From a checkpoint of a small transformer trained on Wikipedia: untied embeddings, normalized values.
Each number is 128 + 32 x the weight over the matrix's rms, rounded and kept within 0 to 255. Layers, rows and columns count from 0. Numbers have three digits each.

# o: layer 3 attention output (transposed), 256x256, rms 0.0555, rows 182-255, columns 192-255
# v: layer 3 attention value, 256x256, rms 0.0623, rows 183-255, columns 192-255
# up: layer 3 MLP up, 1536x256, rms 0.0616, rows 0-26, columns 192-255
# down: layer 3 MLP down (transposed), 1536x256, rms 0.0544, rows 0-25, columns 192-255
o182:079129124108119084109116087176179148178105160171152066160130134095166150153186153124077108144055092189123112126150204148058186135088123112171124177122093058101157118168165093131152151174131100
v183:133125149087134165120161183130135129108108169174118087145114083146101135203169135164111139111132144089123116122101135147101085136095003161133147123179153165093109114114145145160133128142137146
o183:093132129136107158146149123206000167101136153176117136106139078137141169193195241173130105237080128107109133108150187136152127153072077157151096179148137186163115131056119120082089068111147153
v184:119174131101092119101149112135110149232100069148138144118196171153148152148137143100121151097130027130177111132156099141145118121165117124097098095065096050137103141143141153077155150076140111
o184:092157130106125123117118143163157102157139100147100140144108127085099155096129154133160103115151069114105100098104152129097128125116131116161126097131094123148137162119142142144144159134114145
v185:174135120129041106131141121102054121166122078159138135146084128108130084084127138083116240130142211104158151143141159129115137154110133131099106063176038122156093133157079116146170152149127083
o185:167094104159078142123104153143094118163152130200163086123125185113151119130114139043010136131103164115089169178099224104109135162092189116191113104109073114140154192154094129096161146142102106
v186:083154099116137140051117170112072138176143077070177141148192139135135095082107114135145138093159143111174057167158156126123142119137168153128125075070065139064154065150212133098091182127116161
o186:137140139141135117108151102106130102164138100105152151152136143104120144077094104135099112108127086149125136125123129118106116125153142140131139102112118092127127122143128178158154156131160135
v187:153124170177101172103143156091116144175119150184112116133159099145119170145141152091127100110112128132137148137077104114142126146099133074152125078144121174129091089154099152168139092089105148
o187:151076141165082203120138164117117110160149129183155114156085127127105143122125118085087132151197157158114170179083100143180153149142186119065125143096138160096122105078096074142153159129111124
v188:112088124116043179153126149124140114119152104128124156111178106145127127144074159197142132144138114114148154136168111101160087143065180128089077122124157057178081163142129135135135103065092143
o188:126148121162032096132137169156083099121228148159085144141155164183040087095053146102227114098118181067093113096046096117097157138100121086150134139114113144176118178152180122125147125148110180
v189:141150130127133051181125113135141147190163141055122117135138121106108129040112129134133145120108207040104137100077127117142176133199180117128032168070155162165119178142164116129164119137168101
o189:122094120106126097180128180085181129161120131089131119112133175125147126056069096122115127108149158114146139131111119113204125127197152102064114173100108122109112168133108093119175110125150140
v190:149137135121164121153104145133150144089098142143082131166146102163079111137137140181144108112127113104180143147143134142172105117094117123164124155184132173135143187072114127125133108160114121
o190:147128151126127148164133136178119156086073161108121105110128085116135087133109134204100159143076112103171117124151093115131119133084060177117136141162130141136117169115146144101132105149127170
v191:069117113129172192143164129177134149115103113139151130129106100107090229103119133159134127161090105148152141088126126118124088110075082117128125170149095118106119064098117101117157108171152138
o191:135110140172125189043118148138046175155119127158098161161149135118151154123158121129114127160159098134126119171136114120098123089072120126166147112180134118139128094126124185148138091161154138
v192:129178102165154135086105110183092154204141102126166123121173078073161145115128152136147123120142125148153102149105164156155053138120078109114100108098099112116106089108149174084146143173108099
o192:104182088091144130105128107177079121168092132100126128142121114093119087095105154132132096137122026177168110156131150128134066147121078140168125131137102116132113108086146211155118145154117141
v193:161105128190120080179114114122089157144098167139104127146157193126133173064074126078084148091141092148099137059120149121109106113179187082113158091014098149112132099206159152134115124159170094
o193:144110118158105068167078131158102117167172137142149141140207153149155170106114129064090176095148136174104158096099160149108136112168169127120194125067105120131133073164132125149146154145130070
v194:130158173098186107111150101083083115144130158124189107115166116137132069151090112211146104101121142131114105171176100140132117114113101147153137125128145181079093093118095141144173126160117135
o194:110170140131149076128157143082105128140116182098173078173114129120174091118105128135157105170099133178147106154166110107115133154096109174123143114158122114094139140128162177144098097176139137
v195:137134128137173183080086128139131106100101122170165117103103150144131177199160074133106123102124112157111094168142117138099142117124156083128191142117060120097149077167139165125140165156130129
o195:110133138165150146105116120121110110132113086180152120162119130127113124160167154132144138081122101124110105166122138159087131127117138113150161076146118108130144093140136165145099160086117097
v196:126132063148160116100130141099115165154146107173160153165105134140144097067118107163139145152183084185102146119135130111123144153131143139188066128111111112151139099134158114170114153155116131
o196:136103088134175096129161155133100128107153139127149107147057144130159157052105126138146164108142105153103128136147133098161164104129106124183112200150118140087139077191132128133102136183146132
v197:164079121094156043192132142081112096100111128135153110153144130211085202138144125209066130114096148090151134178146090079171104152159162150174110229150159126119158152133125137137044117140169139
o197:130086184172139058188119157042156128099139094136167115168130125153211196118130102194114110147062188095169192187096069149117200172104183057117170176193150141057135149227137097099028154105154151
v198:160151146109169132100134119144118115163088119170165117174118086108146132213176130131131123136114097150159093208174121164126100111090065127167136106155144218096075104095083118144178086134073171
o198:134132131132133182099115127159082146104072115214121122128048096091137112183128153142153131144104071162131160198182107109123111148099113206144137131195147147120098154061147161136138092184096134
v199:128154170122117090145147110151115102154094167111096108140146142155103151186102123103064127112096144118107156150085132130153068150009106142115173084190092179100043132099079118144112129134111165
o199:159118147180013089156131061121064156147109201153136104140158138162148163182122181133032082127128187141175113157118108121115090186091174103066098132125095127181116180069153101101080096171139156
v200:085117173102118161160134177101109095149207155086103089110167100094117074115058145206184091158131151092120094107143149128156086122134110134080072123111188116130129145083153144097160112099146149
o200:082127123123087152115183144128098141123144172079100139124198140125121107086074147155116081144131150124111136096126100121161081116078048132144128060157135108183124192088119136103137037130133175
v201:113130057132165100145113121112157123155158108119128157147142145073155148106153110149114132125117107169094148129084116124099075135177190118138155118122176141122193097113115116170109114182195086
o201:101122117145180104077084104122132149163125105106117174136156100149179126092081013120111173154112049173104131157167095123145076068135146141126152087079131148095126053123101172206099094192131089
v202:136164156019092179150157159108144093165081156222123101074113118112114089194168119143083101146167144068124117067165153117132113141196071161147085125183121085105104165078086148147118101081100173
o202:107138113081133162146138144155094169105166166194085142115117106089142105164142125146140090151089155125142132052167128135118139096134064176157100138152159106154090152100147098096077099087105196
v203:113120112099115132094130159068117090198166138130126158074160122104148105104090127123097133101130116133103117092084124131115106144162188144099096099081104126182159043123146134155153092103131122
o203:136146113158136100099123169132095124187145103135103137149167146134162148068122108077131119118206158174079177133141105127151148106149109074140128146084132149113135073102101085144129149150096100
v204:131112107118089169056171134115149151115120129185138113128085083149143167168147137134110020162127130156108123122115132100117119143099122098085057139127134129150106126135132105160077126125136195
o204:123102124120145169127164123118118125148152104142120134135072146104100191081143168118132121117177166123141144100135096124191155125112102088166086139091161153146121064152121036135111096118107146
v205:147149048092107131037148109160092136120105048169168113079149173112134105149157121092132228101141090165168072106201130163054228106119103146110173069100068116093108086159136219101175108179115130
o205:101130115142133150093108098150135106096121104180143125130106116115106106137140149126130158099141032154143085101128178134097134111094120139177155061152116113137146089119138154148149156109149121
v206:180106135173119172125105160087156146100105136135097154162075150125104189158107169114128071121094139172123152114165110129082164096103162139080091135125137094099169121141216065150153151105115123
o206:164095136163130105109136083105109130148148089181149146128098150168079187139112159161172130070181173165126114131155088146132192176125157149158160112085165157111136057186141143140161166109119096
v207:098109167123146107179140158169091090075130146099116111115214138085097092131116145156127136096164104119122075145120114138181107137087158133125190140168161138138092106132134121138179148123122170
o207:124141170170084108206158157082127148086101214094140154153198105144106112109123125135111097138131126072121121115123097124069136105138137134061162089120149123096103165133123123119165120115155158
v208:135108179138061092131095122099123132111106163103136120110094181140139111184051100072106158080116197097119131136124163126104080138131163162131198057087159169144123155159093157150168147112136119
o208:107133154159125099156070138144157123114108151168164130122207141139132119222110126094136116105080203108124149158119228152139084122105210094052179098066103113175141183115058092133154119053125066
v209:119104079077165164102093102157078102086082098146142139147045103157118103131164115126152175196106151188168118246151142179138122154019112146155091138178107098130119102145123112130119174122114159
o209:178094107181093185096187084177098120133129113218177103148059168119067101162128173104135113080106122108119146184101114129058142170037154089203110111145114102124170167179142149117134126120107149
v210:129158107104156084092115101143098177151083138140114132118107111144159151099078085152102065121130176071138145069092118142114120158131109109155104143071126127119170123112135127119084137142134127
o210:084130077055120082118164142134073128172123103107137130164143141146158205088184105160201098125140112155141147072143111127134125135137130083177117207142133071104116096095147083133053118135126104
v211:111152150108163148106157110109148081164106098113122134115114136133168093121111144093098143026137084095153117108087145133148108147156152090126120148098110084099119102110070145164151150072074081
o211:060143127117205158046113136117210093172116150156162105144087160116139109133136036114189078114200088145116101127104112142103142095127175100120087184118078043117128143096103099136116142121137130
v212:144130082100122062123111123143165135071112123116147146152113176111120177165113134128140143079094039154182130107158094107096163122069180170120160190163115091142152124151130088136115165078119140
o212:126139137170110123121070065071148124128116121128139168174143187136071210105072072111113153117083093114123113092127067106072175143129181137097149148089148158109157099169147159163161188158138180
v213:123147144083127096158104077122092139175143103121158105080199121094127133167162130101149183100140127145051088156106143145152144062156071119134109130151089117126072106153121171103126116140126175
o213:111166121112118108136116134102111121131112129107154140135135120133119111133120159127148134122135107121131092143129145138102125130119116160107120094125115121111129119118147177127144125129135121
v214:112177098120155110129119126188073142108107094052136139161105136130131138106108099131139116097172075137124127154074099102134128133144080090158088144145081027156130205135174150039109123107161131
o214:118184137114144120080133116115103134146108099052082169131127138135115166109102155177214112092132088070112109130125113109120113147090088110183115153137147130200136183150156171127146100125108132
v215:145109102079074125174169092091136120114154171121140110070135109109129078064117185164113151148126126087112154088137086130136168119200110128149073163145103136137146206166166100103128123169123119
o215:148137101064099090186124176144113127152165099106103086062079121142114085066101136135118137121105164162159098064121105128155197111148072181213100099138120157145143122167176161098126171127088126
v216:153098120143115151132096185150089157102112105248127099133105118124076177121114096129108118091150152149169148167177111102093127152088133153139170096164139178092137118157081158117138108138095139
o216:144097153151116205106071168139042095123091106236161132174097111131125145163175133148143148150063149135135167200139148099150124147114145165129162126180136133103150131086116146143131116145093113
v217:104096125084107145119175126133186111110098082138145121126071110116162111110171129155168125157141141097087091152113174115138228106126149092138097196138186063106182173125122099154153139083116140
o217:125080132117165121135184175083201126093126093083149135128048123119093121123190086143244124129153132053137083138118137166119202089154115099148113171123151140076134133195131091123168115066161146
v218:138107081115069119149152106165161084116095095134166132099072123141159117120185141127154189143133149123176111212148081149143125110170142091162123100115085136125119167130115118102150099105126100
o218:135132140138137161088068151162182118117048098182135121109024076132092111131133122155156147086100065149151105208112133135090152118131154138140112127129068151081106155149143186157187139141076071
v219:111236146117108104194142084145189097165136152117150113119080135121133117150163134101160087135139100082108104142098146169166117127195110131151107115125113141127189169062138166096113110117127108
o219:086193176063170163090149138116138159150107110106076157102088087086180102132101085147143127123147068114082149141163117145126078078153090123113126194145129100132148189021089132152150128140091117
v220:127191076117140166089131131118114110116180114170134154109112121082168086096163111172143068151160072198093117125102118153120097137168115112148086101119153120111190064077096159122082105152137096
o220:132128114110175161094183113119069119120184113080086153110102106109112110066159077131111148117139056129091092088142087099113107093151081156172095072131173106127129063069123147167068123157144164
v221:112157131136124140096125130134136121141103102060089146177112145133107182113169102118148075119105095109113120099167156082100101164085102110139137148172128097116107147154088120112128157146141145
o221:087190192086148176043192087217187170114110138068086127157081105101132151185120097078125098149101082043074112112156132061121107120151131120156144175158138111164151170126119066098120130124124172
v222:156121167131139185129147187092090154120123145178166112124137061131148086114088137205169131137100137145157099102116113118100085137061068125165125140148148146081082104131182131150104130136053222
o222:119182163147131120123151165160092148152149163138165142159113054130128121109145167199146101190118139172110129172141077148150129110087108141126113149166143160096106136098152141169101115153108151
v223:123115205106106083164156137135049120136160144126117100120133162159111115097105136146141116106152113109099117090141135145154122128148122138113131148142153146115069097132132127119134094096158213
o223:147123134102078050200149170141112115115122159125123120143139170120109128109118159115116127096139135105079137072121130155092110131124112131065156196124140110138117148123134129092161097078150149
v224:098121097158124138089116162153173145145127114134100178110093116080137120083133088106154068092150101108126117037139160091073121116084179078077113141097149080160155108122077089143119128142132127
o224:105133111075185120007118125152186113121099081109093134155123117121136131130141093066164118092128113118128099109131143091170106128134090077130138122084170084181131059152093131161136084130091097
v225:119128130149071203059130172153132100156157125085110129139170083098128067146160179078168100159158107143098119178100154130116124152079158117107075121164091106143084146176066081147191122115107100
o225:168161100119106201080150174157165089146168136097098139096114104126124056192113204025128126166152149131067107162081155106135116121136115104142098146094097152135147159150121133100159133137088113
v226:112110100169206160118161088146182143215130092089101153138115119144127137125161167094114098142128118094085132099127165139119125134083109120137143164112099069128174097118016091131124153143143086
o226:141119152114170171060184094110183140161138142079132113148111124099197092167171081068048143173137122092129112192147149114096127134131114099158086109155141099123155107183070124139133143161158151
v227:130073121136117157099118189127144093086126116248122100155063085094086156168185142115170191175128181137102160187124086119105163118137102129140140096169112127091163134119116122146177094115119102
o227:159070111159143255077106154147119135099127105207157140147082125151151088183175120121195162143089103150141157220143161133146129136103140136112130113117122157084104094139090090172139079116099073
v228:099090092125102118149170133134141132109135098121124113127132073160100091096149126155121092203149153129114129118136062105156186104101146121137099169170162180113144150175076092130159104128148135
o228:178096128132109177146150162093137121137153139089156103093127157143163113125144127129098139197133166089172101124142111109126188121141126117135098081127134150105135118186118079122154110122126152
v229:148139099067166132111142131190111154153121146157120122143115119119139161108146128129174054120101144096204130056164148133123099118165083092183124131113096135107163117153124127118118124194133125
o229:110130105026233131107123129226101131141106123104148117155089131129138179091151142119123114189126088110135141138162153091128115121139024149183140218152161137133156105191087119091084138131085098
v230:178117156111132030150071105146147104144139112170143165092098178179122147168103100090107174086081110118104145121144220151144130136131149092143183179115124130074148116184121133150098178107143169
o230:110079137142129092180102114126141152143101094181168120157148208123103145164161083097088110089112168083127158151095158157056151128147203133090147135090086073089159144188128127142102179096130133
v231:149119180147099102194150144135115115119134163029101103130136143151120119089148123109152153107169185110107125133088155150152154112178150143111072123071111135099124156125145101144111137109154138
o231:170129148113115090210124162100179111151131108129141119116134153138130094126131155133127109095154219081177179158117112133175119123176178088080135143078132128119111195178139120100150137057087089
v232:153041149153081120156156165138135130155145142162097100128084096123121173095150092116131144124154079132173146067161157142134184154114145120144151146120169111083137111130113127119160117074155092
o232:141069112131140156133137143154133132132131130158107126098115134141141132116165109147086124148116162126121188112134126132141128098162137106149133162110140129130131138109130050143133147111129154
v233:132118108066102123004125094116139089121115084126187130106092159145175073140192129113149184083122118120142070125179133163052203128101180157157144162095119085077154057162152165118159149070098165
o233:122129123129183126081131112108195094131116100129185112146056117108123131169127105112150116108113085165116110116134130137095147093116146097160154149119141103110167093134124117153146166094141110
v234:140183133085148111185132118111134114171096157159165108132129130138111175146104164218104104083082055108145098205182070068111095119132135163144142155138131168122078148156127129136116113134128132
o234:080191173117129109197053141123167151163065165162121108154072116133085157109072141179154128115005123158165112174134029135118184135181175182110164139181130140066117128130181134110100178168120169
v235:138157162140114105153071103121091192066070132107168142108139203112143166174100081126111161108138083098114170182134077149145148139126108152100135115163074097150078127121169130149111157129105146
o235:126180119150131077153089104041116123139094128168161165150158111158088143165101130132170137105081161151139095165123117158125157131104158172108175141119127127116127137090159184140119161117111118
v236:106178163157143129114127113150134114139099144144094121095121088105079114152160166147157103129105135070134108118106165129135141139152071113124119196183121161135127118074138139130165118107108129
o236:114144177079149174153166139149174161117080184077093097075090103116129111135131126140108102131150130110142118087156116130160145100155087159125106157147146113102101122057120047074158140117183202
v237:180093157123128124120147102117171112124118182170127137086041126167112121177192165123117157104097102088149131130147165119096170122113153122107071153185106144122129132145173076147108131117120092
o237:156132125127125189106095091138225120125083111182150072102039143104094133154099093097130154092169164147190139138107127143139186168169167145118126151075107092119098152148120123141136195125104122
v238:098121089134170083172106134118119151076114115090171159188191081071177086139126090120144179135128127181101080163141097158125194105138167114111141119172119143134175131154105123138127168202163168
o238:127120123135128119148101110040163124125155095127162132094131116127138100163123082141122124168145107153119107161142098118105163091113181150108112078099134137093135114203077173111155115195111080
v239:097157047153145109165143128124094157194123110097132125127130155115098176153083150135124151142127128144134100176182126103153118106112110144140112147148088123157102168145101123092172143183182183
o239:151134122136132101140066132073120177165095128119113152133167178159139145108065110129082157150110180111162160186106178122140184145132151160155080141122114123061127150167131126150163122154136167
v240:086096108144129172063140112110102119148161127177098121096055125119120107106116114169157082173088144176169149080144102107084107127103092130110146086207133139114122079080125098153127107126114119
o240:126126122157147149062163081132110147147134133166140119153091140120089120119152104162147115095125124116113084144165119111143104161105093131171122146155144136138122086098131120160129107117070143
v241:123196164116105103189139083170086175193098163108147166122169239168162106101139149079098115089111101157119098121126159149095052097114122135093156108072065109102079101182097172102112146094094154
o241:130143115137095093139142094126104147141132133144118151162172162106116139136106155111099124067173126123129113091108167142096092144123138123111145080075134081142122113121142174136136163099151132
v242:129060116137192101149098110134159122130108048173105113088061133153171111135163116152094219118151103132108118188069153177140155151102149147176143138118139166060190086092100142157141063114115079
o242:141051134167211182060110171145159061111075112189190112106067097163161111164135055135190166119121110154116127213098128197132126088149152097155125161144083100044132131101120110178125144155159119
v243:099100146153123117113126125064133135124155136118114133140078088132078112060049151173079084110092198162100153070136136095144109115089171125116112162136141147102133119078033097134108086157160111
o243:127122115125141111116161160116163104163125164083179068123110160137153124112098125094109088177094164137144154156133110066160144153098124109131133163146145126119130141130098074100107132175117146
v244:101184119099138142117125109127157156131115156058159128075157086079154087178202143111126054148143172126118073165153140150154120111147089144159111136150152141123106117103094130119107102157192187
o244:129157088058153106169170085128159144095124141020135116086152066128176108167116110139109073236071105152157105145157098125145079116101067165132066128109179053130083122069142154096084063120168153
v245:133175133116134099145119159146168137146115163141061148160165206154086212099075117142121120103158091107138177069181134080118068126167175158130150097079134149148171132087121131136122150086133136
o245:134144184162093090156106112113087160121101144165059161181170169137134193124083066150123122064131144100126187092137125116130077116167145132057215129088131148178120173125144125132125124135119136
v246:133121136170089157092125098108151128133185123095102129139165128131110085109110127111117119124103137059117114099116153130120106130086133114093092114060122084143037149176150156165123083097046148
o246:138158107125076097167151093155123138143194176104102141104167141116070092137083162112159090091122185085159143068070132113115124133112148098093125093070140110169093178109158103129134155116151190
v247:171163132146134117104134077091158157073144134066153140150149102141159131193180061129108143141100112168149096111142116121120165154156124107122125127122109088089083072145107147149170174109095073
o247:086129104118176123095156087090193103094123135124128081118138105114147122131158084118109124138187112152150065102130095119129151112121165146156147092085163115153111066131124128145096147134170118
v248:101188110158116127097147110148124134126113137096090181155116191132179184142133098073097129105154112071145118117083119091100098121163107123115126104076079116083217124128133104098160151101082095
o248:118153150083158186059139113200160161162114121151127134129125125105079170128160086083139128103159081124132084125116178121104125086141168113175121112123139083175144100124121128152138171099112080
v249:152106067169133114120082112136130128100169122094087133161140159122163139200178150087064127104114134146129116167105123108107093143137132131170168127129114131145177050135089143174093173192126070
o249:147112139139159111110130065140146092126145113119186141086171102145141141205136117056047143164075102165113127169110134180068140157134196122121093104112128098112140097170141118115120174157145121
v250:139081123145105123101150182115206131099149135138103152108165056072120085119125144131104144070121160094128127083112153146117194113112141091088130155145135109143105163186106090156115121127086065
o250:098118101094137145090111150114164107112153129076080114118141085146149117127151098098151133167173158117147115104113132103142167135159128113077132132079138141127102116126070119109142143123102142
v251:138123147057108158175168176138198124110104109137165095130090022151123090106187138157126083171109164115096101188127119138173216125090111139129091181183137127143079190129078115103088122117105194
o251:144135158095077163145160159081178143129086124113142091097064121114152088139125140138111121147122176080154123144157084112160176136129116108093083148169140126107088177131121094105172142098127172
v252:081149077130158154103178132162138166181174127106114116072090101137102139116105169155161127128130167118157124064146115129121112134123082100142105173164129170110176147109094161102086111141148093
o252:102161110130151157063122146199138097173101107078127099107091165116121112061093158105130107137118097118144117156112170118152136132130099129179103181174081104126148123103111086083128172149108100
v253:130116140088139102073114162171126140118099098106140177197108150132148191190169135091123122168120155153149133195093133144171135166096127093173132101172092125102126097157071104107098093137100153
o253:181098140127125164136141161129110096126076113123190096140107147124115183164146165090123091149122131100129134199110090100092122125112157074119110154118139155148141151160084096044119094126082140
v254:164134115154086119147068139126112200108128125107168139130165121117136131192107117116150127172124131157074129129129133124096157126145098135096176112073081105113143096204171178115158172136100082
o254:115144111131084125143116090105072124126149109164134138121207125122094131150137170110136130127166137147115139113103160145132110119117144122127143080082140139171147138126150154160119144101131099
v255:149075149076045098142074147123159131110087128187159147142097080131122189142121170125120151140097146071163125131106164100120163136153153107133088130078130139100085172143134128134150106102120125
o255:139072120159109194161130173145102143090123120198153155103105112177139187175140125124152125151122185103153183131139147183139141119124161102130158164133118173105117173109105050108117107096123142
up0:069129124166161070183235121105164161100180076137074133150094176116114115135103136156197113091118116083123152103149113111133138068100139107110161113172137179097176107132181114157149145103184087
down0:126145131114093187148176129126068117163134105110108152118123121150087016144071097080124064172093080185093169145101156153088092042120111155140117157149147138068152115134077093122123158068153077
up1:127135122137119141105107122115159145133141131136120089157128148118100109119111118134101129145097121140152167121132136126136140164144128106189159163145130121140146144120171119169141161149132164
down1:119126131134132127109119129132150124093114153127111108144137129140102146089126148134132129115141124114127112140124108161145144132124095104116130127112102129114140147115139115117128108143144141
up2:159068101161122156168117109138224119125144084109105155106059095089079087002078125099132053137089085083149155108123120098091152159141201102141150182137081098141145117149126143174146125165086113
down2:157106140079134104107174197189167134156130109125123116181110090157048081131101144154140181098135115073080131088082093095109087138158058147110128035145141130191133104090154107135129125131085110
up3:115177155136163146203143187130124082076089111103108162062094140145160137117171177130132140160139164074132140128111086125119153099142120041189082118141173167118133094167138114126082127128136158
down3:101177161045116082083166193151114157109163163094120116118127099129142146117165113150150098144158097110136126149082154093086126093104128118131136065148150143125128098170169110141129128098133099
up4:157117119175079074121112167134135110099054130118098097157046150209081152115090211159148100119080149141139121160117069150108151209042111112080126194183171186174080128088166112141194083165118177
down4:155134066131029128144108126154190058112163101070148148140130132198127091112174067165143144115145142214105059135055151107081103164128141176148096159108072140088130176122182167145108151113098197
up5:052100138099125133193217164115178119131130160082108131092117065103148122056111191076085068117148193081156151084068114144091099135083060126120118101151095129163147129153197113097165122090208131
down5:103095098051148093131117078074125165088127085155149178178165114135147061061153060118098098151052122184106107124163095115114127103097136130090141090113132179110141138175122119140142122116161083
up6:142111123130127129142154130103131140149138151130097115121112129154121143130137137120128131140112147106134157130146137123136119125123108151135128103136149130145118107116115145169139127136136119
down6:132130138131135130123132125133130121122121121124129137123122129121136120138120136128128133126131128124133129133123126127118135124122137128119132134130131117125124129126136130129128126137128125
up7:114184045196160133111101135145142146158032093156102113139097177127140114119138134125174131100157106150175133169095133120110144158123091099159160116098066130184134208116162152155136143163113144
down7:070149126096113153134133101102089170090127117116094140128167078141149115149214077136112113159133094051094130043105117141112160121142135117082082075109156118137143134133096150155149154147120089
up8:124078121210044118155162160061119118065153123172103128146157101096086082062128173103061142137112176099145144089149111148114089110081115147085150112158149177087178130165064116122205178098157134
down8:160188193108115183154181082063171133168149100109099107156200131166121098148108143150127144091064159099109130069150096125006144106104101184088154138190069095108112181054140124190121178095141132
up9:127122138132125086128146124117152124140142146143095126151112123120150131111125133130122134150129137136127150106135152123143121113125125140165126124120131129136120125130133139153118128139153151
down9:132127129124129131129125125125129134131130131127126130126122129126124125108128128130127119128128135127131129126128128140125127125125131129120125131133141132135129130132130129119125134142120126
up10:094140067102103145200091212093141161078052153155099087067074152194123133153196202138155070130161145113175156172152162146166135164152139072111043165209099204096104142127095069102127136072077053
down10:096173092192135070181132152117111175152082112132123102085153123136112140114168233111123211142156180091172144204049105131165177100046114169116067103095128141130148166113109132136123123062117152
up11:097143121147129133121124140074155123116115124139126114149125117127102118111105146132126130161131131120131166123114116104139132129128106123134121150130100139126128131113111104164150152123149103
down11:106133125120116127125127125121132136136145102150138136129140130116138121133121119124136122132135115128120125135120121131125142126141128121103130130126134132113119114129119122123117115124131122
up12:096151085162115177155125161116119107128127111130097129065123147171137175054192141141151038138100134085174112084059143145128148136169066131098131182152167138170135088161169102134085186094144112
down12:049121125133139101042098088148031143118130125133168151133131147117157107144186232142086150137094085092172033111131143092093188119168141110093052083095112105134155149156082159084108160115144124
up13:118120126129129165126139148110148137109131103135090122107108114154124139108096151153118110149110133141149126114123126115145153138119113079155120106163109139169100126110145124127142122143122142
down13:116127141147138123134113123134135139120107108134121133135137132130122127133122119159126115144122111116136130125133125120119126135129125129123139123107129138138116123126126139128129114134119124
up14:071100113172055174104116196115167176089182155207160152072066180154081156084142112098117107147111191144057182033143039068187181109150148097133059134080128149108146150133110076110095163113185068
down14:129067111141157077107130118116106141093137163128135228121090149110109126164158099081123116126163161092141163069056141255055158123165150177138131154156048108174111204099138120115110089114147110
up15:079132092136128146124142131133135124144100158179086133105138137149111132096171139119127111153123125136117149120112117129144149131121123096127117115176108122144125118098127082142122132160121127
down15:122123113124128117137124133139121139126146133140138123139136127114129114136120130137147120139115137143150126105130131133135147127127149141116140134117154126124104151129132154104121128151130120
up16:094095147172129181122156095120141152190132147072143148145102078162135180100080173135114043136154121180135171162133198140111082179102133073128121181134132190154156061123190103122146192175134027
down16:131158111128102105124175133142067093131130129160168170158174107131160161119099072146086048097152084111160178066123105091033041116111115129110109000118077117053171087178127126122121173151189070
up17:107114109157101129122132149098157124133115104113098119124128122119110140114119138129127102147110109150151146109126129140141137133127117130139132103141144142128124128114127107150150141145164124
down17:125134151128128132135131135130124126134127126151132134138140145120136132129114129126153130113148122127121138125121127159118132121129130139116139121114122126126119125137144114132122110104123120
up18:096112086129099151126120102109135138090136131137095125130112098145122123115145138146135097161081118117135170110114118131133132083159101115139112134155127126139129117108139128133173136160117123
down18:145141119139144121104148127150118103133114114120154117108154111120122119134111103143136155127137116127123132159154118118111130143123129125145124138147136120115130122109134154118111110159148138
up19:127121144104142122108126102100148155066077077076115120108086073130056109122142123077147110118141158086134135162157173088106121144111094127105106115136151140147097102082170136190161093169174132
down19:187078160087124107049191136102133142144055096121126134120090122158161105120067121167178158087059063144142101076034030148138060118184116115059125151144148095095080107155113196185204127167099179
up20:158129140094090133116126124111150126094150131134130134109111139132114128122110186138137110144090138118134155116133106130129143140120122109151131124158119151131121125095129093171121117126135121
down20:131129135134139117116131140145134131125121131132123125119130135132142141136120140102124141144129135134116135143131133137126139126092131123110140116124098149136133125130101128144126133130153124
up21:161095140160064166171160128139080107137113052118137074072108180070123133075135153189107088112052080140064136068107172096150150131173122124187116130122122089122079113158106122150104135185115088
down21:145143117153060040156095050228141130161120176149167090124078168111094150155115167110188163096084074099108074080054137140048156140154168137113131130054109103169098207218089141112168111199143104
up22:151130123144117112135139161133184122127144152113118102111104124088114132123139150100128132134103132112147162095139116110114145134148123113147109145136125134174125104134163123129152136125135139
down22:130133129119117138123120142128129120133113121127133127126136123136134118136125135108132162121141134139136140142117124150117123154132118141137133109118108119151129119134126133122115112125107137
up23:102154073052167080140097099098146187134120199100101164146184176133166179095084128103118059183137175087110140058074146088121115114096129089108107166142173082087135161182142109190102141170127086
down23:172105104139137111082115152084061119136158158147151135131139136141217170094162096163131121147109121150118160122147144144106120178154192098096119177102095152088185140165131176132083117105106129
up24:092053147174104102100157110115155186150117233136039161166130109081053203118087151129158071135114145149153135146135144148135061167108119151104096172183108109138097119118128121191129183153210157
down24:103117073137116107129169081109097148100122143110204095102133095084186094182139153116242132132129126083183110159196157085129130176113109140156126058173063102133031178173120123089106132149068126
up25:112131105126108120107095113106158113130137130131125132101109134121107131129118160142133127147117118141139162100122123119113123143138129112142145144122140143125113139096151126168142119140114133
down25:122148115139121138110108139122114138124120130134150130132136141135111138127118130129126129133135115120146115137131141134109130141130124127120142108127138137113126120128131131121126117127136130
up26:122129125104129153121128155101129137107132146124099123135113125143107125107117202118113102140109127106129151114116148099117133138144104106144108141163122122152118127080114112145145129147117116